config = dict(
    head_dim=64,
    norm='rmsnorm',
    positions='rope',
    bias='none',
    init_std_o=0.0,
    lr=0.00245,
    lr_mult_up=0.698,
    beta2=0.98,
    decay_fraction=0.911,
    steps=4920,
)
Each number is 128 + 32 x the weight over the matrix's rms, rounded and kept within 0 to 255. Layers, rows and columns count from 0.

# layer 6 attention query, 256x256, rms 0.0737, rows 0-53, columns 0-127
[[131 108 169 127 172 107 159 160 124 104  94 164 100 170 174 108 162  87 135 143 118 103 149 127 157  81 146 140  99 154 209 108 163 124 155 110 167 136 152 140 154  77 100 134 112 113 143 134 156 130 118 136 202 122  55 137 106  82 162 122 101 106  96 160 150  94 153 156 137 165 108 161 133  84 129 136 126 121 122 133  97 108 101 192 141 127 111 125 194 104 187 148 154 118 128 125  86 140 140  90 157 130 127  87 110 150 146 106 113 127 114 103  89  95 148  85 138  91 117 147 139 162 122 136 116 168 175 126]
 [117 130 113 133  88 128 150 116 152 121 134 139 150 150 112 152 152 158 117  80  88 145 137  83 131 141 118  91 165 128  45 119 154 132 156 176 128 122 117 117 169 163 133  84 152 115 133 102 134 131 111 104 129 115 149  75  90 186  85 137  77  92 160  92 133 129 144 166 121 127 102 154 110  99 136 125  99 136 148 137 138 139 144  68 166 143 163 153  98 164 127 142 164 164 111 136  89 154 146 105 134 138 179 100 109  99 109 125 109 104 124 196 175 169 201 134 153 121  85 126  67 162 127 124 117 108 142  83]
 [114 144 171 184 165 109  64  67 148 125 146 145  84 102  92 114 119 101  70 132 142 116 115 122 148  98 102 117 119 159 224 180 168 144 131  94 180 124  88 156 119 136 133 137 152 102 156 123 133 123 193 115 164 144 132 116  71 119  67 208 170 102 118 155 119 100 162  97 127 160 120 164 114  93 150 127 150 125 140 127 142 124 140 185 207  95  96 129  87 107 135  78 141  85 158 103 144 148 127 148 151 119 111 106 134 113 109 150 153 135 167 162 131 121  91 131  80 149 173 102 149  98 136  94  95 200 152  80]
 [120 151 125 119 102 151 125  61 132 103 160 138 146 149  93 140 171 130  97 122 117 148 143  89 102 117  99 134 152 111  93 121 131  97 163 178 127 134 121 108 195 120 112 101 129 132 125  80 105 160  87  56 122 110 157 127 150 180 122 131 127 136 152  92 123 160 128 126 152 139 117  77 141 118 122 133 122 126 161 205 117  81 132 100 113 121 164 104 123 164 125  82 138 106 102 122  95 155 148 140 115 116 163 144 112 131 151 113 101 121 180 132 108 121 123 131 128 144 104  87 132 151 114 105 153 123 172 156]
 [180 139 123  93 136 184 147 127 110 110 153  93 162 122 106 123 103  91 177 189 154 130 155 102 125 100 107 136 109 120 170 139 130 103 121  90 170 133 166 117 142 109  97 111 110 189 144 124 139 128 108 137 119 126 114 124 131 147 183 103 161 141  84 117 171 166  88 195 145 120 198 102 157 179 141 141 186 161 188 128 108  95 137 107  57  79 128 107 129 133  53  83 163 165 147 166 104 144  98 112  71 149 124 165 158 154 184 120 165 119  90 104 127  93 115 132 117 147 111  76 125 110 196 170 136 118 142 151]
 [127 123 128 143 111 194 141 105 141 112 182 157 132 136  94 150 175 122  93 187 135 114 180 104 113 174 100 122 128 107 114 140 154 118 116 141 133 106 117  66 209 128 139  82 176 182 100 112 182 145  65 105 149 118 113 136 121 147 167 134 135 158 131 134 122 143 111 120 156 102 101 130 140 170 156 143 141 118 115 167 129  95  75  30 128 112 128  82 107 159 129  81 159 130 114 133 133 153 113  54 159 140  92 167 104 127 164 135 110 130 198 113  92  71 100 140 121 103  99 109 125 191  96 138 119 106 163 135]
 [139 121 124 145  90 141 105 122 120 151 112 151 136 156  89 153 157  93 107  98  79 106 159 104 181 188 119 129 112 139 153 122 113 131 148 119 120 139 115 141 127 195 141 126 188 147  91 135 157 122 123 141 154 132 100 120  98 109 119 147 102  96 156 135 135 120 170  97  93 122 139 129  91 132 140 170  97 126 101 125 107  97 137 124 151 139 120 129 122 107 158  95 135 130  73 120 131 122 110 114 163 150 159 153 106  95 125 139 140 145 153 152 126 115 132 152 123 142 122 133 149 126 114  85 119 127 168  76]
 [152  89 142 117 134 161 151 129  96  98 156 157 134  96 124 133 101 135 125 131 156 120 150  96  88 138  75  99 107 119 181 151 164 132 141 103 127 183 154  91 129 105 133 107 146 147  80 124 141 142 109 121  87 142 117 122 117 112 156 110 148 147  87 119 157 152  97 108 167 136 161 110 136 176 178 105 142 123 143 153  90 101 111 127  80 115 129 101 113 188  83 110 144 130 138 132  95 104 100 142 108 152 158 159 122 119 116 141 129 109 137 129  95 116 100 148  78 104 150  90 121 140 170 140 159 141 123 152]
 [115 146 127  96 139 114 114 119  95 131  66 115 131 105 141 116 115  94 195 122 169 140 117 182 115 152 140 132 110 108 197  92 140 117  52 133 109 145 170 163  73 175 116 114  74 177 141 155 196 158 138 194 136  76  98 160 149  99 156  88 125 109 101 133 107 130 104 144 125  97 140 117  92 135 107 171  94 144 131 145  95 107 106 180 130 124 105 139 106 127 122 142 171 126 124 156 140  72 152 106 147 211  79 169 138 146 114 128  98 143  83 151 133  97 119 106 120 148 127 174 132 130 198 140 115 140 109  96]
 [111 122 137 136 131 128 126 130  93 140  73 126 114 111 145 124 123 135 138 143 168 136 189 138  77 143 126 179 109 118 192 106 161 133 113 114 133 128 210 118 109 111  97 109  97 130 111 160 112 162 132 148 131 119 149 129 112  72 101 131 130 157  94 127 208 147 100 174 141 168 133  82  78 127  99 117 132 128 163 177 105 162 120 171 105 164 149 149 175 147  90 147 114 108 157 143 127  94 128 114 164 104 163 127 137 184  84 158  97 111  85 118 127  88  75 172  85 132 155 105 176  91 153 170 141 101  99 108]
 [122 141 130 111 145 102 134  73  90 123 129 133 158  90 171  83 101 117 171 124 137 163 112 117 112 135 109 101 176 134 104 107 153 132  81 180 121 128 171  85 121  76 127  44  44 117 119 137 178 187 161 118 137 118 169 173 177 123 155  88 152 181  94 165 119 161  83 159 120 124 195  80 148 135  91 130 130  54 127 197  77 140 118 148 152 142  81 143 156 137 110 140 167  73  94 117 121   0 161 117 155 153 108 136 150 159 115 110 108 124 111 123 116 106 141 105 162  56 165 196 147 155 134 118 128 132 118 125]
 [ 61 164  66 139  83 115 128 153  72 152  99 121 148 161 127 115 136 138  87 103  86 164 136 134 175 133 112 166 150 140 113 128 155  96 125 139 127 139  76 134 105 141 110 147 172 128 123 202 145 151 150 131 124  99 152 179 172 164 132 116 128 100 151  93 155 119 149 151  77 125 179  66 146 128 154 140 157 155 172 150 169 140 172 109 106 155 146 130  34 115 138 132  56  94 167 106 105 118 133  58 154 130 219 120 111 129  85 168 164 123 111 121 123 165 126 141 148 169 134 142 111 175 113 121 121 200 103 159]
 [144 128 137 121 136 168 174 149 143 135 190 164 125  75  66 110 148 170 131 124 145  77 115  68 163 135  76 121  74 141  72 153 119 142 165 162 153 105 144  99 177  79 113  41  90 133 166 147 123 178 112 105 126 104 132 112  92 165 149  82 115 185 160 187 111 146  63 110 143 145 113 113  81 134 143 112 103  91 135 201 108 112  88 168 191  75 101 129 153  66 113 117 167 118 101 217 100  78 135 129 112 118 123 113 146  94 152 110 169 110 160  97 105  78 148 150 148  96 140 126 152 163 108 117 135  78 171 163]
 [118 133 124 149 105 105  76 116 105 168  78  86 157 168 164 131  93 142 114 165 137 162  95 164 158 112 156 148 175 133 117 134 121  90 109 116  62 184 126 146 102 144 146 187 155 131 143 119 105 143 167 155 152 176 146 134 172 115  79 179 137  84 115  77 147  80 176 155  35  97 180 179 107 111 115 135 131 167 169 103 167 135 145 110  64 162 118 165 153 158 110 144  60 165 130  72 119 150 115 125 152 125 146 154 128 188 123 153 165 133 122 146 149 152 139  96 103 166 109 100 143 144  58  99 119 149 119 122]
 [184 147 125 144 148 124 161  95 142 105 110  94 136 104 186 180 125 158 133  93 164 127  97 161 186 170 134  91 160 106 141 151 102 178 169 110 141 106 145 152 149  88 201 138  83 158 114 130 122 138 134 172  90 131 106 137 141  79 165 101 131 126  87  81  62 139 138 179  88 148 126 173 153 156 115 102 144 123  85 113 122  88 153 199  95 167 146 154 164  98 180 130 176  99  69 120 133 130 131 207 127 151 142 113  93 129 153 100  93 156 114 133 113 128 134  87 121 142 205 129 131 159 102 104 143  80 113 160]
 [174  79 126  96 109 160 161  67 177 137 144  48 101 143 205 108 115 135  81  62  82 110 163  66 160 176  73  58 188  66 112 145 136 171 124 115 168  93  74 134 166  50 187 107  43 160  79 174 156 141  82 122  71  19 121 121  76 150 218   0 189  62 154 157 106 197  70 108 108  86   7 104 178 187  86  64  83  42 115 163 102  56  92 160  79 134 197  83 208 127 131 164 152  79  65 107 192  68 168 189 173 175 184 220 114  34 147 147  82 106 176 130 162 137 122 117  34 101 215  66   4 111  22 119 197   0  78 119]
 [ 55  97 180  94 123 141 163 153 122 148 128 130 110 113  98  83 169 137  95 114 133 169 119 157  89 100 128 101  79 173 141 169  95 169  81 150 132 173 183  94 154 136 114 142 161  87 139 133  87 111  90 134 146 169 190 161 208 196 134 166 128 214  66  99 124 119 154  43 157  98 193 175 149 128 159 152 113 111 118 123 173 128 151 136 145 166  93 143  92 101 119 142  82  91 100 137 187 133  90  63 144 110  93  99 133 125  69 183 161 133 178  77  86 139 111 160 141 112  96 128 179 156  75  92 100 138 125 158]
 [160 101 173 134 117 123 207 121 134 148 193 124 117 154 103  97 166 103 137 110 205 149 176  86  84 143  84 122 133 106 113 148 159 132  41 225  83  48  92 157 155 109 169  87 153 120 105 142 126 124 104  56 109  83 107 121  94 159 108 103 178 136  88 153 126 109 131 117 166 137  64 152 154  83 101 102  93 122 135 118 159 112 131 137 121 122 117 152 121 104 128 108 127 101 108  81 154 132 158 139 102 180  69  79 107 116 147 132 103 118 227  76 165 108  90 172 182 138  55 171  82 152 115 123 150  42 107 184]
 [124 117 120 165  62 143 152 136 115 132 149 175 131 114  84 149 200 106 102  79 165  97 165  65 149 140  77 155 125 130  88 116 221 143 142 185 150 129 123 166 135 118 159 106 187 104 119 165 195 143  70  99 131 100 109 148 137 176 104 138 125  96  98 174 151 100 169 121 131  84 103 151  89  97 115 150  98 113 110 149  91 164 170  97 125 184 136  83 122 106  83 132 132 148 100 134 127 176 116  88 116  92 109  70 112 119 110 141 190 113 111 136 137 109 150 218  83 136  47 110 121 126 103 110 108 157  77 104]
 [ 98  93 111 104  92 153 176 181 101 135 109  98 150 148  95 130 125 195 125 233 164 152 195 145  79  97 111 180 131 107 142  92 122 110 141 117 127 123 243 147  54  99 101 100 138 137 100 130 133 112 125 154 106 158 158 168 109 108  89 130 112 187 123 177 144 126  98 171 132 171 192  77  94 175 166 166 109 147 157 176  98 122 176 192 113 130 156 147  67  84 177 175  68  82 155  83 153  91 122  93 123 115 163 127 159 174 121 130 214 147 113 135 173 124 160 140 131  96 133  88 153  79 103 115 105 187 117 123]
 [102 120 143 120 102 120 145 134 150 108 127  74  80 249 111 121  62 245  71 110 145 120  93 159 120 168 137 148 140  86 146  98  80  56 129 127  73 210 150 106 140  98 147  68  86  74  52 155 176 255 197 210 177 159 195  75  61  34 107  84  98 106 233 122 157 161  40  97  93 157 113 144 178 156 144  93  83 116 102 177  91  94  45 169 113 110 125 153 231 121 168 100 147  95  95 122 129  58  99 173 152 163 124 202 156 104 117 137  45 138  97  93  69 117  91  97  96  81 186 121 166 102 119 110 143  96 139  98]
 [174  96 183 170  98 106 153 113 134 113 114  52 113 153 149 118 143 177 101 163 136 111 114 106 150 159 150 137 127 113 128 139  85 110 142  51 104 140  97 145 184  97 152 137 111  73 122 101 170 177 180 138 131 124 144 120 108  92 139 108 164 119  68 129 117 152  99 150  75 156 102 130 117 156  79  62 162 100 118 134 144 111 148 136  95 150 154 143 191 147 178 128 135 107 140  83  80 118 117 149 157 143 157 127 118 136 146 138 105 147  83 167 133 102 106 157 137 141 120  95 123 134  99  72 140  80 131 157]
 [130  76 141 142 166 116 141  31 166 184 139 135  70 162 105 165 142 159 121 145  90 122  62 124  91 139 126 123 122 152 128 117  52  86 147 105 139 179 132 153 113  98 106 118 121  91 102 100 172 142 167 150 140  94 136 120 128  96 135  94 143  87 139  69 137 113  86 165  85 169  44 157  92 170  88  34  61 100  14 169 142 115 114 157 119 177 116 117 177 163  67 164 174 132 117 111  82  68 159 162 156 146 111  91 136 114 146 191 169 145  41 185 115 124 162 148 162  72 145 126 163  93 111  73 172 165 165 130]
 [168 135 142 103 127  88  94 100 102 152 170 159  66 117 117  99 106  98 145 139 156 126 176 106  84 159 124 180 113 120 135 138  49 146  76 144 133 142 107 147  90 118  75 101 140 184  80 147 130 147 143 143 142 117 139 108 132 114 129 115 131 136 142  93 111  85  76 184 211 124 144  76 104 134 107  95  81 130 179 130 164 128 123 146 127 147 132 151 110 142  97  99 101 115 105 126 123 166 151 126 129 161 190  93 167 139 147 153 145 133 120  96 128 129  86 146 155 137  92 128 122  75 140 129 103 149 148 163]
 [100 139 147 105 103 142 113 115 145 131 143 140 123 159  94 164 136  77 165  78 153 119 143  79  57 183 126 103 105  83  87  82 110 115 148 188 126  84  63 123  75 141 120  72 124 156  85 101 153 127 117 128 113 134 135 146  59 165 112 139 130 114 166  81 194 134 140  96 125 148  84 113 159 128 134 155 120 118 121 131  98 174  99  76 128 112 148  84 105 109 108 135 163 180  91 113 158  70 121 162 120 151 141 108 156 107  72 104 113 133 157 213 134 154 110 142 170 141  69 142 103 108 147  87 142 114 124  84]
 [ 98 124 107 138 109 134 152 142 100  76 164  61 171 132 191  52 116 125 160  53 140 110  19  85 172 160 148 146 107  98 104 146 118 136 166 136 138  86 110 190 152 130 164 150 131 159 159 115 124 163  68 168 110 105 163 150  86 151 148 144 150 149  89 116 110 191 130  94  73 124  91 157 131 146 151 155  68 116  73  86 128 135 168 162 167 163 146 127 184 131 183 173 189 135  97 139  92  82  62 124 132 110 161 160 104 113 102  90 111 124 162 155 118 127 101 134  62 147 134 162  86 119 158 140 153  80 139 103]
 [128 121 219 101 125 139 116 147  36 105 155 158 134 108 123 120 136 124 120 147 142 114 193 120  69 166 105 209 149 111 153 182 131  96  54 138  92 122  96  89 104 125  88 118 130 101  83 146 132 151 178 163 136 132 102  99 139 171 107 103 136 126 154 116 115  61  97 101 202 141 165  63 130 114 127 126 163 129 199 153 189 144 129 160 102 148 119 147 121 136 171  82 143 105 139  74 187 130 146 118 148 115 145  99 108  96 136 152 149 127 162 114 121 121 100 154 143 151 102  54  68 115 155  85  66 110 153 195]
 [109 144 142 100  54 138 116 111 156 123 177 140 141 110 132 131 125 100 186 108 166  94 105 163 102 120  99 101  82  87  50 140 176 107 132 115 118  67 108 153 106 128 185  76 182 139 119 119 147 132 114 100  77 179 145 116  70 162 105 148 109 123  68 142 200 164 184  71  91  83  67  88 129  94 162 206  44 103 158  96 107 157  70  57  97 114  99 119  89 134 102 132 155 157  98 113 152 132  71 107 126 161 123 107 122 165  78  78 103  94 180 132 101 149 116 143 102 147  65 149  97 167 132 113 131 112 113 129]
 [127 144 157 149 108 147 117 127 128  97 153 161 143  72 163 155 154 125 180 170 162 144 156  87  71 179  74 121 140 130  80 173 114 177 166 128 135 147 219 130  88 108 122 132 145 140 138  95  57 141  41 118  90 198 113 151  72  82 120 154 113 127  95 124 110  77 127 166 169 155 119  67  82  83 164  69  93 145  93  79 149 103 144 123  95 173 148 130 142 149 148 152 143 130 128 102 192 102 182 167 127 130  94 157 145 135 157 124 105 195 126 143 118 172 132 176  80 146 147 103 132 118 124 149 139 135  95 115]
 [ 90 154 159 130 175 167 132 139 136 128  74 146 126 100 122  81 150 165 107 156  84 119 117 138 116 192 171 167 114 128 127 134 117  66 142  67  89 125 220 110  70  97 108  57 101 115 171  93  67 112 166 172 225 143 117 183 133 118  79  77  83 135 115 118 153 119  81 140  84 190 119 101  78 134 100 114 212 132 191 111 155 101 160 153 144 156 161 145 120 111 137  46 133  80 100 150 173 161 198 107 164  87 161  80 148 139  72 125 111 140 108 115 129 108 216 160 164 196 213  83  68 190 133 103 118 116 160 154]
 [125 154 113 137 115 117 107  76 159 129 172  95 152 113 129 178 134 129 171 138 101  93  98 121  94 185 109  77 171  87  63 132  95 133 151 122 112 114 143 149 113 126 190  71  75 116  67 122 169 130 108 196  69 170 146 131  56 137 113  65 137 129 185 111 157 118 135 130 116 154  94 136 107 163 126 119  66  54  96 137 102  73  73 127 110 117 136  99 171 117 129 103 199 185  74 135 122  81 133 160 160 138 167 207 133 132 171 176 126 140  89 178 148 167 121  87 102 159 153 136 145 103 138  72 136 128 163  53]
 [179  82 190  74 140 127 161  55 138 153 136 139 149 211 113  82  39 215  79 122 110 114 155  51  89 174 148 128 155  50 163  99  53  96 163 152  22 113 120 111  99 105 120  12  75 141  94 179 160 233 150 186 175 123 151 124  24  74 115  54 153  93 187 149 137 107  18  89  87 145  76  96 190 243 133  49  95  79 115 162 100  59  66 143  43 125 120 164 213 116 144 139 121 111  20  92 196  57 145 188 188 136 190 158 154  96 126 195 134 139 107 107 104 152  66 127  91  26 155 151 110 161  63  83 121  17 158 130]
 [135  59 170 115 115  85 114  97 160 159 113 142 117 119 120  66 202 126 140 106 119 101 159  80 152 102 122 110 169 142 137  88 135 142 177 191 130 124 133  83 177 142  80 163 108 102 147 101 181 159 101 119 148 123 105 113 125  80 104 179 111  90 190 196 180 108 144 140 135 150 154 192  82  91 152 154 141 150 149 146 132 127 161 115 116 138  65 116 125 144 185 137 109 206 146 114 156 112 117  81 149 180 155 132 112  74 167 125 108 154 130 126 148 131 144  33 152 132 133 151 167 168 103 103 130 159 168  94]
 [145 172  77 119 120 155 123  83 126  97 166 122 119 104 105 107 102 151 104 106 152 154 160 115  86 108 145  90 114 119  81 150  98  98 142 167 117 128 117 111 160 113 117 122 133 136 136 130  72 151 132  99  89 163 141 124 161 163 160 107 132  97 150  97 106 167 105 139 162 115 130  62 129 140 137  93 165 145 155 148 157 109 138 114  97 117 156 109 129 128 117 112 118 166 169  87 109 113 134 207  77 148 113 121 114 115 181 100  92  95 175 113 107 133 133 168 116 146  60 152 124  85 155 140 171 135 157 176]
 [142 128 120  55  75 132 169 151 139 135 114  89 148 139  92 160 116 106 118 125 110 140  98 159 126  96  98 140 130 100 126 116 109 174 204 139 109 107 125 176 142 141 181 159 117 131 110 138  66 137 127 130 130 167 140 118 111 128 130  77 167 123 124  94 127  98 129 155 134 188 142 140 118 120 107 157 128 120 144  85  88 127 114 128  67 159 114 147 106  28 137 112 138 187 109 132 143 134 136 144 108 135 120 106 143 113 120 142 117 122  66 132 139 204 168 159 111 138 129  93 130 147 107 122  71 107 134 156]
 [133 135 119 140 186 146 108 110 120  91 149 134 101  82 135  86  69 111 116 119 180 145 171 129  99  99 103 130 106 111 160 166 107 118 125 141 155 143 175  76 148  95  89 119 112  91 186 165 125 154 148 110 136 124 140 155 168 107 151 126 142 149 108 138 151 160  94 127 187 146 110  97 149 133 134  92 190 177 191 142 155 128 109 101  82  82 131 112 133 112  98 143 142 107 159  96 161 126 148 129 101 173 135 125 122 168 140 127  99 114 174 110  94  92  65 162 110 127 114 124 167 111 161 165 147 130 121 155]
 [119 127  94 136 154 113  95 139 115 148 121 143 103 113 164 180 154 132 131 149 125  95 100 123 178 100 133 106 104 143 162 128 165 117 102  80 114 116 126 116  97 132 143 131 112 131 130 158 138  96 152 170 147 112 138 153 127 121 152 131 118 103 102 167 119 142 160 110 122  90 101 137 126 121 134 134 147 134  89 120 135 111 158 188 159 144 105 142 126 201 145 116 127  69 138  85 118  87 129  76 154 102 146  76 109 143 115  91 125 129  96 160 115 106 111 125 114 138 161 146 115 112 143  95 112 192 112 137]
 [ 87 118 140 126 155 128 131 134 125 142 114 169 121  65 143 122 130 134 117 125 182 141 151 152 123  89 123 133  90  55 178 151 164 139  67 120  84  88 159 109 100 127 114 119 113 128 106 172 105 131 135 159 161 115 153 191 122 140 103 154 180 125 112 145 153 137 140 104 143 151 107 140 144 117 127 104 160 117 166 152 155 148 110 131 135 106 112 141 125 179 105 142 179  50 161 136 138  97  80  95 149 157 128 122 140 183 158 146  86 124 173 104  93 108 104 139  85 133 141 125 131 166 156 139 126 138 119 168]
 [119 139  47 131  63 154 132  96 166 141 165 130 122 141 101 155 116 126  86 111  94 167 162  92  81 102 152 153 144 143  67 177 107  60 144 100 104 122 105 117 162 101 143 102 165 140 107  64 116 129 112  91 150 174 176 137 174 143  97 118 149 103 115 108 180 130 144  87  96  83 148  98 192 139 159 177 127 122 163  95 126  96 149  99 116 132 126 140  98 115 170 113 137 160 145 141 145 111 104 148 126  80 150 156  90 125 159 133 107  93 140 137 124 161 121  95 136 166  94 105  85 166 124 168 135 102 109 157]
 [ 48  85 120 162 117 111 110 172 100 121 108 155 122  99 157 121 143 172 109 163 177 162 150 196  93  64 140 186  77  98 188 122 159 124 111  89 104 160 197 142  70 145 116 145 141 136 132 169  93 202 156 160 184  84 150 138 138 165  82 180 148 106  70 134 169  82 159 141 123 154 123 167  98  89 125  71 102 110 179 133 137 152 151 153 140 185 100 129 121 128 134 131  74  92 181 143 114 104 160 105 186 120 118  62  91 185  72 177 126 162 115 123 109 121 125 171 104 171 123 126 181 134 149 160 102 156  81 154]
 [129 154 121 123 108  81 124 144 173 136  73 134 132 177 122 145 101 133 122 130  75 150  98 147 145 102 154 110 181 159 100  98  75 137 153 136  98 138 121 175  98 172 185 107  71 138 113 116 117 140 133 161 134 128 117 142 152  86  93 111  75  77 178 122 122 105 133 121  73 102 152 129 104  76 136 163 112 141 133 102 124 141 180 172 163 152 120 155 102  86 160 116  86 122  79 124 114  70 129 148 136 120 136 138 145  98 128 103 124 160  92 146 151 152 157 108 176 153 138 179 137 122  86 115 127 162 140 104]
 [134 132 163  82 120  95 158 127 112 123 110  89 106 148 165 123  84 146 167 111 112 156 110 184 161 122 102 149 181 140 120  89  91 143 165 129  90  97 109 198 119  94 157 132  97 130 111 115 129 163 150 152 132 163 105 182 185  95 141 107 147  76 103 113 114 106 125 155 150 130 145 156 116 100  93 110 132 143 149  96 135 150 170 146 120 168 129 131 126  76 140 104 106 122 122 133 124 118 180 186 111 135 139 111 130 132 122 127 128 139  57 151 180 143 156 109 139 132 183 148 121 107  88  70  98 104  93  80]
 [140 124 142 148 196 104 108 156 138  85 127 152 139 116  95  92 121 139 127 149 161 120 154 154 130 100 193 124 157 109  97 142  26 135 165 181  96 104 135 143  99  97  78 114 102 119 112 113 101 158 132 163 126 109 161 186 161 101 143 109 106 169 163 104 141 129 104 164 128 169 150 119  89 137  85 115  91 105 141 156 122 146 109 138 127 136  67 149 122 102 149  94 126 101 104 129 131 129 116 150 146 165 154  97 161 127 104 129 127 153 128  67  68 111 142 157 173  89 165 161 174 135 107  57 110 119 145 135]
 [212 127 127 148 116 151 186  85 132 164 160  72 140 110 139 140 125 194 114 120 137 136 153  81 164 160 109 160 129 112 138  94 180 164 126 158 132 111 122 148 134 103 169  59  87 152  77  92 144 186 144  90  76 134 134 120  92  73 128  41 117 127 135 142 152 161  56 169 157 123 107  91 149 145 108 102 153  47 138 168  76 126 110 194 176 137 140 131 179 115 120 158 160 125 137 136  80  88 137 129 182  58 196 188 136 139 138 110  84 130 119 159 149 124  94  93  97  91 201  96  69 108 118 144 175  69 102 131]
 [161 113 119 150 129 151 155 175  79 101 131 181 144 108  93 115 158 131  91 114 149  83 116 151 121 113 120  88  93 147 163 178 157 150 140  97 165 128 156  93 152  94 122 125 196 118 144 156 125 146  97 141 123 119 138  92 100 157 160 102 167 179 131 119 107 168 133  73 172 152 112 117 129 191 158 159 131  97  89 111 116 127  84 110 135 127 156  74  99 194 131 112 144 133 162 157 137 131 132 139 119 180 121 115  88 115 145 124 135 141 138 117  87  77 117 176 108 132 134 105 107 124 205 131  95 117 126 137]
 [ 64 166  73 114  85  99 125 114 119 195 133 113 117 163 131 143 143  90 136 126 144 175  77 148 131 172 102  76 154 166  81 115 124  90 125 161 126 136 129 130 113 168 128 108 165 121 135 144 127 151 116  84 152 115 181 120 123 209 140 156 136  63  71 134 110  94 168 137  98  86 154 182 135  97 131 132  97 116 100 104 147 132 140 118 172 178  98 141 110  93  95 153 126 162 112  72 129 109 137  89 144 152 136 125 143 162 124 149 198 122 150 113 153 186 136 134 176 114  89 114 157 225  86 106 134 168 133 141]
 [130 136  90  80 122 166 107 138 116 117 157 130 101 158 117 134 100 146 120 132  85  95 102 134 119 125 106 106 124 119 148 151 113 129 134  59 106 133 104  87 146 139 111 200 173 179 131 128  70  65  73 148 115 186 115  77 128 158 126 160 117  83 181 104 102 135 125  85 125 141 135 122 123 191 189 159 140 173 122 107 117 124 111 126 145 118 167 113  95 180 168  95 111 154 135 142 126 159  91 127  91 112 105 183  98 103 156 127 131 112 154 110 131 144 106 125 142 141 111 139  60 130 160 176 102 158 194 123]
 [130 141  93 132  74 135 185 127 173 120 154 139  94 119 105 126 141  77 134 103 131 137 112 104 131  67 131 105  78 109  89 172  87 124 195  97 135  75  66 169 109 151 179 111 142 105 159 163 113  55 128  83  70 160 151 149 115 160 135 106 144 146 106 107 172 108 211  83 138 176  63 137 140  71 178 115  82 149 121 126 187 188 186  85 126  79 125 123 139 144 130 184 159 180 124 156  79 106  51 143 127 144 106 130 127 151 134 165 137 107 123  76 163 153 147 172 152 175 138 114  88  99 132 114 133 130 112 130]
 [ 70 110 111 128 111 149  96 133 119 136 141  71  97 164 179 146 101 122 140 169  74 100  92 155 132 120 139 157 133 165 149 103 182  57  95  94 150 114 162 113 165 110 177 130 120 112 163 116 125  90 159 173 137  92 131 106 125 208 134 149 151 101  70 162 178 138 138 130 111  92 104 148 126  79 151 165 177 138 119 142 113 183 113 105 127 117 130 118 104 154  96 134 118 136 190 153 113 148  99 128  87  54  68 103  80 147  94 136 138 124 119  99 115 126 132  61 156 113  38  95 118 152 144 175 113 130 105  93]
 [165 145 117 102 116 124 137 104 134 124 115 108 106 115 115 112  83 174 165 104 171 166 149 123 130  46  87  78 141 116 176 149 115  96 111 146 119 129 117 134  62 155 148 100  88 148 123 142 123  52 126  87  84 161 167 119 143 112 141  85 183 118 131 156 105 120 122  55 139  94 103  90 123 160 157 137  63  97 176 105 109 101  99 111 170 103 109 113  73  92  91 180 138 171  96 113 125 126 126 169 109 172 125 195 159 110 144 111 183  80 166 121 120 166 134  75 126  76 173 181  92 143 130 148 118 138 165 150]
 [138 150  86 200 143 155  81  82 172 126 120 121 136 116 143 104 106 193 131 124 148 121 141 109 161 163 139 130 169 126 111 120 140 144 168  56 163 170 142 135 157  98  97 116  56 143 161 119 138 133 130 159 101 112 119 110 126  53 156 105 121 117 198 126 141 149  73 168  99 148 111 133 125 212 129 102 135 130 124 146  77  82  95 178 103 189 146 158 214 124 103 152 166 134 107 128 132 137 139 161 141 115 176 165 149 137 130 145 140 132 111 108 132 101 107 112 108 103 207 120 143  84 103 155 175 149 176  54]
 [170 140  88 119 157 110  98  52 122 133 112 113 139 140 138 151  90 166 161 179 137 135 130 150 111 105 149 151 155 116 167  43 104  80 143 155 150 158 168 155  81 176 133  68  91 183 137 142 103  80  84  98 112 147 133 132 113  94 125 118 136 120 135 158 137 105 127 127 143 123 120  61 131 153  98  99  82 118 113 117 101 123  86 176 110 106 177 153 105 127  91 174  89 196 154 119 132 109 121 150 141 153 139 172 137 179 145 174 132 112  92 135 134 140 111 109 155  97 134 150 141 113 206 163 133 166 107  91]
 [147  88  97  91  89 115  92 108 160 112 192 162 102 121 129 158 122  80 152 255 134 161 181 129  97 108 121 153 118 108 110  99 163 175 131 143 122  33 133 128  62 151 139 143 188 162  85 150  54  60  57 100 141 160 144 103 119 172 121 159 190 132  82 131 151 122 193 126 190 144 134  90 140 106 172 173 101 143 129 147 156 130 129  79 130 122 136 120  56 122 146 169 102 125 192 103 160 156 112  94  92 159 165 142 109 168 169 202 106 189 108 189 207 146 156 187 154 171  78 103 142 140 195 111 106 144 145 195]
 [ 92  94 116 122  97 137 175 158 144 186 129 179 144  96  77 154 201  96 106  99 130 105  80 130  84 159  88  86 164 168 153 181 161 202 169 160 133  97  97 106 137 141 154  96 176  76 122 136 141 150 119  98 136 150 128 130 140 185  91 152 112 136  97 123 132 102 170  62 142 160 154 170 128 105 153 122 102 119 129  50 147 130 159  51 146 158 124  94  92  96 132 146 175 171 107 126  58  97 108 118 161 108  82  75 112  89 147 144 168  90 158 153 177 135 111 214  85 118  98  98 124 179  64  81 146 157 159 116]]